config = dict(
    extras=['some layers without positions', 'local attention windows', 'gated attention', 'exclusive self-attention', 'value embeddings', 'hashed n-gram embeddings', 'a smear gate', 'an embedding shortcut', 'learned residual scales', 'skips across layers', 'capped logits'],
    batch_tokens=[16384, 32768, 49152],
    max_seq_len=2048,
)
Each number is 128 + 32 x the weight over its row's rms, rounded and kept within 0 to 255. Layers, rows and columns count from 0. Numbers have three digits each. The size before them is the row's rms in percent of the matrix's.

# layer 5 MLP up, 1472x448, rms 0.0734, rows 1255-1326, columns 64-127
096:115160166108092101114159111127145128092101079182112146132125153117105165088135116111099109084090088133184146131151097149114138138135121154151101100119124165130080173088134045119092102179122161
100:113173138103163144199164133140168128146129171130167063114194090130189118128155119160131159155113110131085154161080102125129134128093148134154119146168100075151122187127028129144095165136158149
105:129164218113091143155125204157130159172112114126123140147103136178168153140126114141106121135160190144153185148155164105130124130132133084107114117162141141113109153143084162180096067176148178
106:136106123110089083135057119143136117072137199133132162123191090179079124075109161142108114094083151102085140185169089169155107124111154095104163110183118147118081134120172126166129139129152100
098:089095150133082094144079106119146112104152162161171092079100097116150121103133162054146108128143106151087123135104099116110058104087156153108116105100180092121104183144143141100093163120110143
095:111127087093095090076116148133167114105091141150106153167127149150085143178124113133105087115125148164078126111165117118117066150126114135114082124122157177110138195090142102134178089160102157
105:096131099119073072165153094095150115123137133084143148076101196138059138112102165133105128083131058157144083175149129120130160148161118133110140163115098153176120082160106122134122165042168157
098:141157117156101128098153144097145105115165109125083198086130118156083158124123163157127125168148125138129122138075087184141145156148158103145196119132076093154107098205124109088139129084138161
107:174125190139117107135100191162144151055162100131091119142111170099122112160143144163122173088203118123140056152134154121156134143168139149120138134063059068106109095181150205157108147130132102
094:191125083156103067122153175150163146184078150157117123151156129136189084119091138140123053084134071114135178055119150170081067174115094114092146101138109135101150074150131156138153169141131083
097:115133116123114141134117153136136146115230125084155129121182090122117133150066102094168138087082094084091131142152131112137146121121182165143195180113122167158129096102108142102133118120159066
108:180149152074138130084152056085121189130147109119178121145184166080111128062089171176080164170162169057163157127151111093122125095132127127098104163136115105079146091160180123108121136163152166
108:161155173153093149122081140153151118131138081108121142139173131102128134098143205146141133107108180156113117068139075112102153123106110174081118115137123129163101150128170146152099147106199061
100:168156170196126060073070079106209145220125117130146133185128097120126127168046120140101147121179115128097124073149102143154114103119154147149147133095097052169178157200100082154115138147133131
094:172115149118122115094146139047103131104126163146173136096102123102142160142163136168083145095106116130119103161098135164101089135140192111154120129059053141099176077133153134132134107117161123
098:110129162083099131075105119101109193100139094112140117092119080115110086081188081158097079169127166144102104143083154152108164177097136152124105100043106138113132111124146145126130114199138134
091:135194129130150153113173105163169149139189154157094131147122148093083105150118082148124132104127149126157097173085083169121176135155104160181157122082119112122197131184086149091164143100113086
104:074131148189136042165118145130133119131175189117130109197088132151151174153111101156075081158155070139150154141121124147156162147057100121119127083104122156122147098106086141138134146181172171
100:147147134167108121120124162107111030119103096170158142098096138170168090096087174153133112141077195146183052135098127112089122116131089089109161178088075127110085152133138128138075119160137116
098:079184107152062182166134119076139122144083134173115119142099106154133046106150165166056123168173134107082138108199091095098128106070108152090140192104199147100149136079123184085129145144122184
099:084186180067088159115154113109150194117116132165092123139089129102109170041187143140154121150146096147183089102149111091119167157124100155108120132125104116153121173122165137118097147118111101
103:112107096137123196151136143128189104106137125154069162117114171127090207089201155173151134148109039132124128123126138104181122119082091067111141121118145110117073113115165146112134097113133168
095:153132101129148146163156146094138138087130104158119159159101110098084114105060113136161108133141109124106119095110130126111150127144089096067137114084150175098123108129134134113184231177079128
100:115126073145129139105184045191074108033116164203114121131185168167209121109134114164193156102130171118137117113106178106146077148173157145128117100157148081110171127165135088144146159082150189
101:092154112143151144093118114232101161149144102125125081113078183096070196150106143168144121169104125131113140148149082099094125142193114112072093140129131182110148106087171142145107183101103104
100:067111185090148129166123152114145137124134078068106138123128124122181112113126164136171075114193096156128103121106157177066130160085162098147152149113180177140164145129100160131224155137110100
108:090094124106126158159092087187129144156137105114163168151105180132124096162126169152135144167087123164100110113176080147119118125135113130080099166098147129172144167164098120119081093140114115
099:057152063142114108119143136109121164102100154111096132161142112105141083112149124109179232097117154137183156151159146074114088138161137195183139180177130170130142147103158135142078200050160166
097:172149153109109140081115199137104130120118100115157092154139139099192140173162064142130151162058094148094089087141144070171102109120104151127073085114185143088139085103193088063122116194142112
096:118137098168096174183104137149127121162167164158108061156095128155140106133081095097107177083111101147137092105123153098095160129119137129094159129058149118151112151135106184102153149134116138
103:222132117162077110096119129141152149092145108161133103151101084155126139150129054159196179085114162109132094117139151099128162213135129076154112154120183126104094182143120116108100186121104169
097:076162066125111134143094097183126094117148152119155167114109161156121167136118145121164159088089118147116120097101139082175167129178115106120147106134120139127140141115137131065164138100143159
098:077111130215156049077125128151147160119125135111118104099082077065143131096167139139098168141129125091099139161155070121148150127147103137132104201147143080135109128133161110135077132125153127
103:147131120094114093149134144162114183102117123132033101129168101122176185095143122117141089124177119149193117188094085107150091137135160130131220056147103133128167113059126114103128135158083132
094:149203091192150136115134152122133166116123114119146137073153178141132093112087068102131139131110136111151095118124079138098142117099083119172114160139078141160143137085083171169077151170085090
097:174084086134098070110178117110169124151117110086142125128185100174144130081126142117054164120135096093136168115137119127144117130162151128120129173083168164090105088138122166155121099127127169
104:119102127132116082172193117132093093109068187168134143085184196098163107091118126126105147110123129151173151140139177091166095160181109119133176195084120119135157183130114147136135146106190146
097:141160157148152144129094076082118149119074115142129127155108086136170142141116130174134119140195108211151134130151115113149096102179137170164153109116173118121058147091110129134105158112217160
103:141165103150114050103122112090148207106188121095134158132052205140100097127160112123107112100098159138095130114083110158095132150149129147099141141139140109025091038103176138131166124146123121
101:134117106086141198128128112103100141166078190106124125144121168138140170120093098119141184150130102101120176129069109120119120163118158132147139136143153159113185159099153129070165113139166191
110:120130101126122158106110120139214132160096105136138157175190097092134131168155112182150208070078167102081034112101122156108129128171113142142115105096137141109194123145078120138165112151130169
102:109104141128118120137093152129093183123183106113092151101142137106068187128146149086162135201097143094130107143030078061140125108153076145104162115147212124070146130128126159118174165123167102
113:172107082107131117137122143097105153185131109088127110092172097145188106128178149155168153140092100190141165143119144183125117160105052193156112147066149137082145164131136135124177172102157101
097:131122139168130117184118150132140149106142129122145162126140124168136136124175107110073171113145102138146143161128069134171097154166157151150128121164146138137146211166136056083138138088077089
106:139126110135135076125166179111150161201109114105128149128118164121089132161107126138145113068153133179159152091109128206104104106102158130060090157142133142170129118080186090150100088165151155
104:115193108132148092129110102047110205154083063102110129150141092126155218111101086125136112195110154116151149151138150124174187135103159084137122108144148078097120113128120125106161144141100122
108:112161078173110123178150133101116162125129050136188097116128123138146082151123104175135121179108132100163108115155033148116090142115112122206140127169123087114083150089171117128075144116122144
103:114107121167149161113082114177177146063113143145166090165114106159154118090130124147182114118124138122071103096143097116076061146122127066133063113121145114171167126155093154155104057104058130
110:069073120047141164077080126100117139150110129120161125153131112125126155100175055135135103126128176144098140107103141115130177158098110104202160144123100091115150094119112146165117112147129125
098:139119104100108164093110170093096154135161135079127111142117158147203081171120101138107112101148159168098181132156120139114154125154145135105103136122135107163115104177151151120193122099091082
093:100170071108152140117162131091127155155143125154098135126130151144139099154146095125132110078126131114045155164141122138138142110165136070132166113106136082152116157146172104096121174171175124
101:105108183138150105113167161071079103186103103154093095107085131102110120145173157102154109150140175126122128106111102077109121164124092096161071098142108161118120103057079109139111084082142067
104:109102116112149117145144134111142121086115106138170149165147068182090138134214116142126106156164141123193050110139132136154068101177177154163151101141096097159117123161139096135083125136180140
098:107125156104131178126106115124166183150104163199136115146172138153104113109103116073096201141116147122110198127096145134111126132123082149141144144168124117158133062132170137157152120161086109
099:140156090184107116143078083083170158093130075122081112106119127128149152131110164161109130169137180108164174088131101180076122116115090144143188152111091122114145144134107119127097123099101079
094:145151130088112107114109126169124136127067188149164126153125105100085120077094116129105085086136085161158077085136159137151150108165118097134125070098120109160124034073065084148158069138142163
101:167120104114171174153170135149139126108157126124137130110185133094113148130110131163046168162147182103128195144195171125135078220116137193141146161144172123131100109145096118141114128064073103
097:092128081186118128091073121100163116147213085131139090104105146147125111113138150153135153155147077050176133082119142101124190121151133131144101087163090158165087095126193104129152105102126133
099:132094118110122098123101094157153124136116107172117084104139146161138121116155136114059127113158118110144132159158098115178141146142157150142154145198119103109155053092162159140128105106156127
098:176105145126137121145138140149106059148084129112181160138097128119112084059180149143170151115133137120146116140142117106107110129134127072147123172082121150154136174098133141131136187067180144
100:108155085164112099119206140180108085146179143076182126139132131144075119187170129074079090125131091084107106082159120110109114127147154168074124097130110155114194094153137106121108133144043123
098:104123174133141155111120157094141112090096180104134169088134135175101145132065144143115118119051118112172089133131174150047134101090134151094131109142158087093078052130118168079127147142194199
097:130154069147171139118140164089175136100118158138181131107123102126140101125164164129139161118169185169168112156152193144138113143142113129080206101132129114153107131145110124147125145158141163
099:118156115135097061151123145113071086156127110083116096182094168159161108144137090104065084151121115117177167093110165163101154128118124166154131124107124131141159126161146121162124102151177102
095:173180092116132135140130156120081135163173029099125193144118155126083126167109097112120045095132128129074117081162098128076145145172107133145168115107117171091151133101158098083133148116108129
094:116184130078179089151147116197096147081094091167087157117083161147100139166138118167135080148101110075173178116149149166128143123107103149146145106145159161118096073068101083111129143165162098
094:117140125139122171126170139093162193049153107105141086122170110104159122132039105149173167106165110167168089155096077144102176146140096144155129082175128139182113129134082154088062123181135151
100:156097132120146129116104128046147149128115087150134101125122141125109129161133093149095118167055142163182093182134102122085157099147131121182074108140161128090115132113117145129125122097169076
096:105058157130164110140105139195143107138141098132137077079161109075133146108133196151107034133124129173103164048066135063106140058133117152149109139100140152145093120108122156207170149109070165
103:160145059135181116121131099104142151128143141139158137119070139145144175043132129067100119144154118151128089143203115183153101111143124064118126105150072167132065148061098132142134190115126076
096:114104091101164138082115146148101099125186106143056089112112126143116189126140134134052129112131159178166086140115146098092082119089184106137066123092090170166116084170146117109165115097129146
098:126125116097153124116148150107121103109148119068160110119147151110146135114142113129122130129118133105139163152111121084126159103131207179139068147134092136182189093152097175162167120118131087
# layer 5 MLP down (transposed), 1472x448, rms 0.0265, rows 1255-1325, columns 64-127
089:152067101115069081135120135189128107118190129086141174105130102162142133121118128155116165133149148149131105099158154147195151165234078164140110156209092091156190102170211134111058102131079097
099:136121138169134159047114071115091148112211106110156120148104112146199142102147135148135136120117110160198142123135084183104132118117116156131118098112120144165108139162127106096128148155124116
097:149127143113119073207111135186110151113137104091138140091135128121135122123126137104109146171134150161114194112133110145109089238107148109149207085096144089161122168086098127178155147134196166
101:155183143148067064055127113138193142114093148089136175171128123114134086122147111156171181143070127107123122146159169073115146136166155100172126106134081119124090151144177186150092146138145086
101:134142093146147077162161159066100154106151110176172131182087137188171127115105095129134168103129083124148141095126159099150111084182078089127114112134113072154178136080144153105071150111064086
091:174110119108091116165144102181125090150147060114130129105133088161091085114086097198051157135134172174153117128097128113245177148167184101142078165114129107110102092085103186136148109144069156
108:123156149171207085166085114127132130151157138113086153121154157116132132118106212063110165104164096078103116109102080163102128194137160157142068164142110104142082106107106155143130124182149129
102:104158141092128137192122133154100148121107208161187116131134138065158134190060143165101121145103126142145078132171120094153187096226097164109118121081099170164140149137160140156101076128182095
101:088074133157090085160106119175104170182122185169141112115149151149125154132056142108171082112133080100144111092140122087111181126062164083119130128101127134068111136131179150105180123095107167
094:126148144141141152174093060113074137178083093114130170127141171110121123076114115131105166114111187098121124165116084158120111105114127144154138073122097154198166163226088141168071131069071099
112:121083162122148119139159117125110116107016157160116143133080176137102152111163167115152124196158156165132143121062136117132068157135050089132084107143129150087118178108105128129137141143111152
104:128173102095101142163166103130196100186145103051150081164106135108143125071107137184192145150092102144118110115110102117099123111110135111110140097135115087109177133114212211106115149072141142
105:106090142104125128171121142135089093045149089118129135089160156127188156139163166174113125115132087146143132115132088137119132123144119089125102117142162131148171132164141134145106090078176215
093:057145079133136137039096093131186117186108070126107182085115088147131120080134138168088149174103136109141140147190159136104139101181123121102081154149088127131191114128138140139094101172170169
093:124110114150190107093138186113094126087047123139100179160191149089117152212070139136170116132190098137161133144126150139115121156064103108152178091111123085119178134149111146069152140144102113
084:130156084098123133128103136108123168106189174086157159115129096164081132110072146186128126087127147123129167090115099145151106123159139108131116117177100152153135130136108096100128108189134110
092:157147160117126150099150133132148149144120140074092100116171137120111174094092088160187136162126117127098167139177081152134094070149156139162149151125161166175113049111121135132090110174135169
104:108112215115138068144129130154173101143127150088135107147136096089125146147132060172101072166134134131070152125125137064099144146200137147099137169105129122108182192056111162141131144089147156
102:162077068085127104098122156180113044120115090126111153148084078034078134065115105151125144159125112149121151103172167176158192067150082097093173141115145097125048081105155121186089106114123102
102:125172138117124097144107100144143150147149156156134189169139095113131085146164126118108125103145114166132154082171152104083102128146112159133056118074124080109167089137136064113104134165138194
100:146115130132123146054108156075138100154156104118128053044173123122154101122127126139128132143129141159125109104154115139147103142157152190130157139088084036104134110128095117142122158149080148
103:139123145104169120132085142090165109094114125147114069137092041121152148183139124050178136117063128159176149109129165128113099121089084079116160173097083106105133160148120107125137145143110105
100:117200112179161132124149097180109079083096102094091147132148171142194147087124089168162108168115172103132131096117109113135122131126125103163069144072083124085160135144191155163098134136170115
103:118105116075169116172129098142112155098166145157131129120162119154158098104137092120116093061069129088117060116144094122160108115165142123116147104173110127124139108148093167168082151109148126
102:141146114141121106066170134065134130123159145113116102107125132108101138123082042124083199124118114135107105138167102159096103139115090103158145155149141124050167081110142077088143107150145100
100:092142124114073109132082150188151174135191153125082101121120135083152173089128122097103141106076157155107105156135148102151187161113158036108150104146138114105111100086167083182117148129125149
101:133112102158129145127159096133134089101066108087151099146081152127146080149124142142134125107104150126103114099171149121154085179143107174080138172052186075214153084103163132125091111097087153
102:103124135089087114209148109156120085163095124088147166198148121102113154142149112126137125148100153035113118138119164097127109118125126187156140092163135121123183151143175144116136152080134188
099:142175131190151124130115139106093135100102061102116122128171097139210148107116085108095086155136117173088113093146126116108068122105172138123078137112161100093145124116136203093112180078155205
094:152128163129120152159188141172078079186175155096145140123172121140052166116139107142118108116153169125130123079135119229181125078143136119141133142143174110219185113156094095121179106194124117
106:112117175127144146119180169113154140155138185101140140135144131092153143111172153122125107134116121117012116123064104085196061141113137135168173121200150157119149119127094146126077138113125104
098:078140142110139074170108119090168182101189157172054187123092141131113136103077124156097146174124111152114127166156123140131099142115126207047128153153140187086181120175135183081093146125165177
095:192096110113104198116178115183090103174135136153111092090148167144129124129128171148109154126038160092078119160114086141128141130146136065133107121121106133152099154154114148064114140129128096
104:158127153110152134165191107142171107149121112114157171159113091120092135150144111118170087122132076158183144150130195129162163119128128059126148096143101068177116106119098098133118078142127076
097:196155117121106113108104122140101178109126096170162075199150146122129136166075131039097130104162106165119091067128144133142131131109122189159142134064157082111190110143139104115098106129105131
098:118161146167129201138122177144144158081116141148121136151071100144173113125110131182110108130111149194141113168093137133098186148144122138171097160114192103139119046153165082162095180080130133
101:150125152079144160142138105133137100057058147110164122109075171107166127095167152175129180105109126106108126146086186129156111122165167078128164100084096152151184152146132170092088100136152152
098:128123116117144155158101136105062149103106052150125098102147082067146163141160175134186158172113107154176118111146164118131122079183114162178137122179156104119044138079084086138189066133230132
104:074110149151142077130154093118120145138102120133158137130100169040136036107181138139165105157139109115076128102128103122133093106063136094110081104118140078118135145134143089083139120170111114
107:181122128100059158097141111181137111121113121144095107091154166150077087130067160166129116182152111137132156140163054163066158118104104122125126104143118129182101175160108098122054150125177116
102:154151182144103127181130150121157129124119123152143131210173087134140131124128165135098152126157117114126101122061147089113177130158132122077108177084167134125132155149119178126131130120131177
104:101072115148083092164043177154131125170097147162112151112133063125078109169161149114113127128102156105102064180085143119084148124098117168149196059190140131160144131175146131084155148132153135
119:152185115153174145102136152146101127153133140154089165080109140135140105172099138132119137118138135152045113117119142177137099134108093110145075149097179142102157119048140135131126155107170099
088:125093109151100128124160220143128117164154183134112112139121116164111174091153091115153126129167181156076155107175156166129100166191102165121148115143062153105131093135148087154119129129093164
104:064137144105071091150113126128153125108153075135097137136106135115129117178143078120160130094163097126132136103105144170191098132068155161104135104109139159100092123125130103113140048087105122
097:119143078101128101133213151130113159128126169074156044121137078137145040099159157152079087206077123132097157149084158159100105132092135160120118107134123083133117182098127073066139144119135132
103:059117102114191095168095157129111175097116092137122166067155063160108114129111172174155177132030184158150137122096135101117150142105145160182149118138207167149166072097098048100145128067079150
102:124146069160137127124130166183101071111116150117167130166156142104174156092114123082175150081137015136108095183102107094145109101129185111109109112064168134145122186119130115156164112147084097
105:176117095095140127154133140109220186133098116127096143112158133115079128164127133080071060087101126141097138181081127078114128055154125136141206164116110106191137201145123028179134080138110135
099:140139096151083113159101045161119148094083140129126091157113129174106146117132113102104143147147122129109089141126089120127138198055116176112123090104101119207125157188193110140114187087117144
096:147167098121174215120161083140120119129130120107152109144131145128068116104166148082176093086150138141063078094125151167115134137103153110142164169087152139173112145149123139180166134160087192
103:107202154114179181112146156078035092085169161127074144127131116158207143091120093187098142136120155127152138104141139131097230179129120084121048101100138157146114167117115146121084117127088110
096:067125092194151142126150219066134148157118139157154114090122111087092154090106121078177193093106096109136096162134190106117186109140140137020069080193128148183139117155149120154088125175184127
099:168105160093141139171119164146096104078098139118097131098114103153072146171077179131134179112047122075182115098154135118128117158130151077111155095133096082066062132177157111171122161167127160
104:156138110084114091155103110107141128142106103170130144135146140117110170139110175132130137183120090114149084127125141129169167100162167070110127111121156147114078088146102155137107124051137142
098:092146125113090122036165117141129101139088098128136111155081094120147148156217116110129140113111104116116122142136092131155112073130133097116127088056104150150071155086149113109107081105100126
103:113123068112182132096154100124133144128159182171106119155142111100085157143123107081145122139175123114195142134133140101145136161076065204124129173144202110126129075132077055142102212121151135
096:137105130104098109113160090083106119103136072176101106115147170103136108174111114207144162088052125110081117150114117152090097133134170133129187148117157158122131150089073124166114178157118145
098:099139090158061125150109124100126160150102061130110113099121137155122152107152135115153141088105139144190129156087175111090114163125193111124172106193104093087092100175151180164139095062131144
104:133119116089122110091119181068117193102102117114065116119132173155101180169117104110086130110127158097120152158158100081137178176090112097127154128135152087115177141123175115146135133225133190
097:133111133120079149093117147080208107123169152147143089135158114113101083108165154183173111124115076122074046051150153137117145140120151133095169085046165115099173077106145145117058066228130188
099:082111188176172113123110143140164203121199095168107137092109113091152129099134092033106061111114143120123137124128121079139094118097136103117072174129082175195142113145130155122152104179129100
098:129114102109098139154081137203139140162103119104151082134095092090078143160143180120134136099146125135114178126196178181145150131128202208088135088116099111146109086127111130112144149142211141
093:104162155081072092128141115134072158170173097076129206126164181114089134139116150154139125163130140096099157091109142142119159142066190068140153144172095113125153139114112103123132104135124100
099:144179183120129100154100159166108141170064170122093181040150155098138105124133135099143170114100142180136141088183103113066156099145118145158149158122118127142138118108148154120129144115171171
096:100091135075076118177111129103110075129111123151088127151154099086089201141141123087126076143116079127168156159146193178146120183135100120141155105111165108179125160080165087182129115099144139
099:178108125119137140143138133109151088107116135099103150138154131076155109109166150121056108051101154119116140125183080127130145146144118184081127117182079177134179137161144150183073159058168123
105:195144162084201061088110139076110085161084169098131152130111126142137209143180098082101083125129175142205155130117098135123166121188138137130125106147064130172164116095060149101066101124128165
097:078133161152112102048078143152116097184168117142123051187115142128091118157105132066121132154180105173173163083117150116130088127161150101146189137137136127095118103038097100170156116123132210
103:141062090107149160153106027043128177117056134148076140104141061135166156083111140120124138165123102089156085089178102154134091106106092145131142165088147132150132124128153144152078105118094087
097:120157170120100171143086101166166075080105092141141108161114093101170111077170104133142132168146191204147138104118099140159031083062168136134144127129136081071163090115118062099147156164138127
# layer 5 MLP gate, 1472x448, rms 0.0688, rows 1256-1326, columns 64-127
102:153117151071102085104100076132128099169187075127078155135141105110119166152114151107172070166145156133136069093145151116131127157074123094079178154176151104100158180096129159099163126156121112
101:140165087100115080086140111123153078141138174155131130131156158072081068146121130086138146110098126137136126109199117097092105078093155107100103156158132151123139132097085149112104174102129122
100:147118140137111126072139112077199188112141140129166173149152043132114131142138157137120092150124109178144113183130111089128132105142140118174184118154146136075112177136144144126100087111163112
098:119146182127073104136163107098144131172101084060138097123120176129129132116096136174077131099144136105142121101089112084170197123089089183160131134080077136170187148175113144149105114133086125
101:154171175117122110137168105137127161146215118121121210129216115097138170145142154109152117186145126113102106061136120097059132144097171141114099116188129147125081131065103155057113162119136099
097:163090097100035089155098129097141133134188156047108131101137124105109178127130141178131148113125129154134120092166126122151185165128074139091137150122095119126117090171137101093091117167118152
089:131113156149166117148139166149142120142153133110169111143150087113073090085121111132186133127132122103136173135084176116159052101069183141127120149135094121115065167170140075094199132114116163
106:092076156119124161113125129173122176138129171163164101096185145129118075120134178087095144129153095159164199159067041169131102161121122118084114143130138146118121087096117130080123153105155101
090:131132082157123111090210089092150168151102122169142071140133122168115085117115133148066137094220040130155168061150155191087148139138147110131151073086107149086133083104162145096163151129149141
106:157102166104184113138185072092091127149072124108085179122140138185121059141156153147136094153111178119101081079079133153148087093122107106092144128122164078099135123080101158147108138143135151
104:081099147145132143116053128130115087159169118134129113099120171163136123095103124161139173071196146130043158195102125158128173113128140101136163098119070122135077185098117148117096150115122136
107:136124201156143096103117107070160108151107167120189091169154124102178154142101148084094166135136134071116160081105103138117090097132121139150137213124127120088113127139124088142108147135112179
097:140092135134113092149115176123148118096130079167123142158200113140136160134179088166119211126157142078108120203141111130176095108167046126132114035105111110115106099110139099124182077181179166
096:045112102127097151131110149157185129097088093135120220138109118202113075171114157110104181085084069167090142099128067122139125136174107088057116057161041141157125160118119165122172125132120188
093:091129100105154141103129096161157133143121091178153131087075129116148114121166125172101175137133150134115121116184165134125153169157153175185144090115082090119150081174116138159062141165175118
088:142139152123191113098096112076138182104134122084126166142135143100155120146142091174133119100119156140166034123075139180152144140130163157180159145131130130095168159160147148105138156088134093
103:119091113144141109129107131115105191108141124115139091072148147086176112109164147077147148144159100152191113173119121173138096136124141132144108141101146137170084103203121154192126135090114127
103:150088103123151145093113190074095101171130125166113075106133093176128096117105146102119126204131120110205094091095147150161080210151145065109105097139137108115135177185099149111127131112129133
104:138150109111127118149128177111163166103114131123094054185118172146103080144104119125102102142139147115112066113147158079139167150140109171069132108118164138078140106095138172135125159200153118
099:155160135137082157182119135108061134091076135138169132136046150135137110114048126121177131099083141118171065136141180087145130140127144194124152119128178155097121160119174114082131106129146084
103:100073111113189075117112142116093127120152191091196071141158117139100107134041143084116136136173147146087127149165080154123134123121073101130020157140111164087179131086114120074102096136090052
097:126129126129143205106135181113155075069157150141087182069136148111102129141105059161097101152114130162087122128211160182136128083116158142187120120119132119089126097119151150145103182152129132
097:121094126154130101132170140136129188085116133097196158047115060167115120074140064107150115082140171134141093165091170141166126100074108168129177160144170118168106134143163105116089116152151170
106:136176121125097158150126131156125145123144126099150119138094165139168104092089135150133156145120160091167136125113104125113140117147100154153097119089148097162139145137096156112160066097136140
101:149097109129131153161166158066124154163114132089160110110080096146184161121129094157114136153124147151138140115088082059143192119108163127149174063118097128077093133045137165127126167092160118
103:139156119087150128114095133086131142167116132063140158089165125060170163183195108119134070122136107108159125085130152082092116071113174133142164134166131179144051109098105159132144112125111173
112:153130136146117137077095122125098141140099168112149190156094123160096144188092135154111046127119113159114104138135147153122178122128095074124131086112092105135141114121094088125158100201078147
101:169120221166117140131096169181118158093141152152173082112158021185147111146111121167141195119115142119119101113110140112148102114132122141104102144102162098115110109113089120200191094116103062
086:179088115097170152123153178116048183135129088135139122184137159099136144130195145171156079155122058142153163146152151116127135125103177154147128118128087155080096149151187084104132132149106110
104:104089194101163064154121148071083141138144187103139174102118181116125133122114167140090073161095102073112117182156098157112106144165117140149135111108100136067130103102111103120175086144156148
101:095135130079132099139081163115170093140129098158116163148144186187149165092141156167126138137076095084047118148143096112130183125147169151133124137097154104073184161113155138116124122110175138
096:089142119210160094099138085121072100103100171157110100163106107127120154104066087099155059178145104113138145138139083117139186103151146151145126170157135127116118175136110069112073132089139157
107:165090092146171138118145166183130163114127135108129172145184091188124120138094169137147178156148120199116125043149162063104136110148071081103139118073164136175081142091168133115109123098116073
093:093187091220145139080106148172094129069127112073117173146078119125132149112074113134138147104140136116110149079139096203080137108131134084129146133149126074139154168072137095132145121180115081
094:154127089136094116163117112142139060148111209115060167133074170176068150166151118162186130114150156184122131184097106123125152155149102118070200099114098160097155161147196148091086123111084105
106:174094110146122106144177125139153111064130184142167123075175141095145094068182121092123153077117171146103131135116139093186145152217102089144202166098135098094161175141147144130178153136159129
101:097131170075189168109094117148110157110100126128122135115130108117135141158137135161129129079141118189174137124171173113125112111179113125159129117099138099132029144117085117113175108130170127
101:087176182105059095115136128072175103159151138143132137140061154135085118139147110127124124070105102187109095096115104134094104112123126124153089098094098138103093096069181162137064184135150128
103:138143192085157120122091178193154148159133089096122109135083106143185116217162090143086132174200143117155146113169106185118135112122126119110088110187102179188156112094131119193121159153135167
106:138150151170142090091128162131127132076080156054125143072054141144096101151104102127101124129139135146167182116102126064138108118109084115156118110192087122145083164132132147128145125067154114
103:128174138107138161120169091144096163081196123136186107090132094136101129113125135095124105169138125186131100135142030099097124146105109115152128143085155153141116169121134062124180153115114159
114:128141115150162118123147150074158182222118148072159115097149135159210146140135108153111110119092070112108125171113178147111114135133080132160116151102151150108149171080195168075133189083105099
096:138079117158156136115097111150171183164115150123073155119187128158177139159189170085112091114104166160162116104098096139114108113122098124140105107089115081132116173140141119141169114125070136
103:108153098144078181124101045092172109058191122115173139148145062139138183150131151119102140149077113152057122136179099093139165117077113146167148159124098117076099176194112175172143154102121161
107:102119137088127156164129166119110149152084111115170086122144127139116092133150161124107146110185134075131163162152131148130146209143146083159105124110098144143101123174079167070160117129111133
104:096127185117132144115121143149103141147077164107123139088163161075115194099103173118143122131166078139081134137058110145153148171129159110131139120115139148162125119179115132127164131161140157
107:084106191061118156126118093108130140085077081086115104116179150118130115131094136121139114141154129130117122166129091145081105137134124089188090137106064135105158142197105189144139078102141050
104:128097116146075112165155062145149073132132191097190173195095152144136129164145118183172091088094211112171066167145119146125144098129141171140088066123134170116115145087196131137116070092153150
094:139108099129143161144161107052130157113120105136104140148105079141167126194112112167116119101136177106095149086178193139066152066195110121121106079066144134193109151095161067129231100147067089
094:159141128069132078115153099123104148113106099147113109152082158175124120112088106093149138150141131131126089132095144141078135140127170170170112125102111131147131151121094121149098054149172164
099:167145084113084127123111203179170184078147150159142129118148065121063078108128134061163078128129112110128169064129195141143090112125156144164121103098133098077100105134157220154154082134097128
099:122095136145130118079169093088133148113125107098142047160108115156121115144143151142095168172116150161139110117103091108143104126118121090112153135135098073108157145124139160088108103119099136
096:155117162121157171207142133103144144130140164109168167136169158087140109152115095181171123160126125120081169137163140052127073142145136102183054176103065112125135100124166154139131130084099164
103:115153161089103165132150112157111126160136176133188137134173096120159131149116065098138150134101112160121142115095124153093114105078162103135119135124182113133166117145176115101141118150145168
100:081092082155157061094172172120171133174153097135153161170101135150194109152116112126120118107169144123110158139138111092097095151115136128132099099135128187114153124099140122184160077128099052
100:146092122095154126116096090140114122165127127093162123085108078120160120145104151108116144167152150198080092155151170126122115179126084120138139109042140076127151108149105122123140106089127103
099:150132115138158155165177205173099154191102173110054173090145126132155118082186160108130139185121096156115170093146138142055111212132096123135164159097146106214198108136121086081090186125085128
100:167122094139133143114185176152137131108144131107089123166117105141146067108107112116176112167173127181137062104116106099095115208109174187115127177099164132165124098141161174141190144145115129
101:074163167128105137198185220097108110121070139096179105092107165113118144132190128156129111150147131129112100161123071138104115092092099125132082156144163171135120126108125074109156184213115118
099:158113162139093151091099171123098083165126113072155122077113119155138116094085090085135101087108093127118110094119117116115130136154142090135084124115077132135125100103139112074167128093150121
095:144140177179128171126116139075148093131154101123098135126125083125142130098135134095121034174094133103121104114130117134020109167056149107129119125092150201168093130120103164082199142106137144
100:134174199151127091083108134143128151102079117143110057083066108154082092139143080134082196108168169131155123163138117152121112136122122204105155117066138121151081097091111085120158161123149093
098:113130130149093145082104097098143137140115122106079141101141073094161137128127132138160147085145125066097105152033162160167076139095109147167067200195078147118153086110090115165149164174117128
101:143107169150102114121154206170096153111081135131128099124149131125109095107133107082090188169128134080152139105132087124154097105090167104125123147075139120151174152103115064138087086123111146
098:134119163142124144144100138091122125127120141110231101145141083115151143152182147208139121116126074202064053133092093114169122097121120124154122124121080164140155131120119194142113174148134033
102:062055098106169179158094111138158123097126091093161112181119134122145146122107108083100132174127120114115124077104155139121154153101118195129172104153113167113132152145106104095168121136065092
102:136147197155073123115144104115110109129144205164174165151120118083155110105150123146142092098073093158039100140102153155141083106109114101130148115144109113120084175104087135191191077078175007
097:171098129117131096065132108142091148173168058150107081159142158085122120202139171151108147116121106134133102089109158092148184108134084131105100149114100155127158104109096105130174114071101120
099:125072106196158130160158108099178154192100117152101104077061155184133145133088145122113126125132073171104186147130130167160105118127153080095113110078091101070108120120187135135187136135172135
098:136181119122090110077116148123118142046088153087119144162113123218136119116141150123137138126108170083127148153125166138153093145110053162141104093069074056119099139092075191154155128162120110
103:168180144096115162159161079148078173075154105125110152154145137184123172134100175134098138093091156112182114098157123094158153163115108129102195086114141058118124169097196121117107161087093169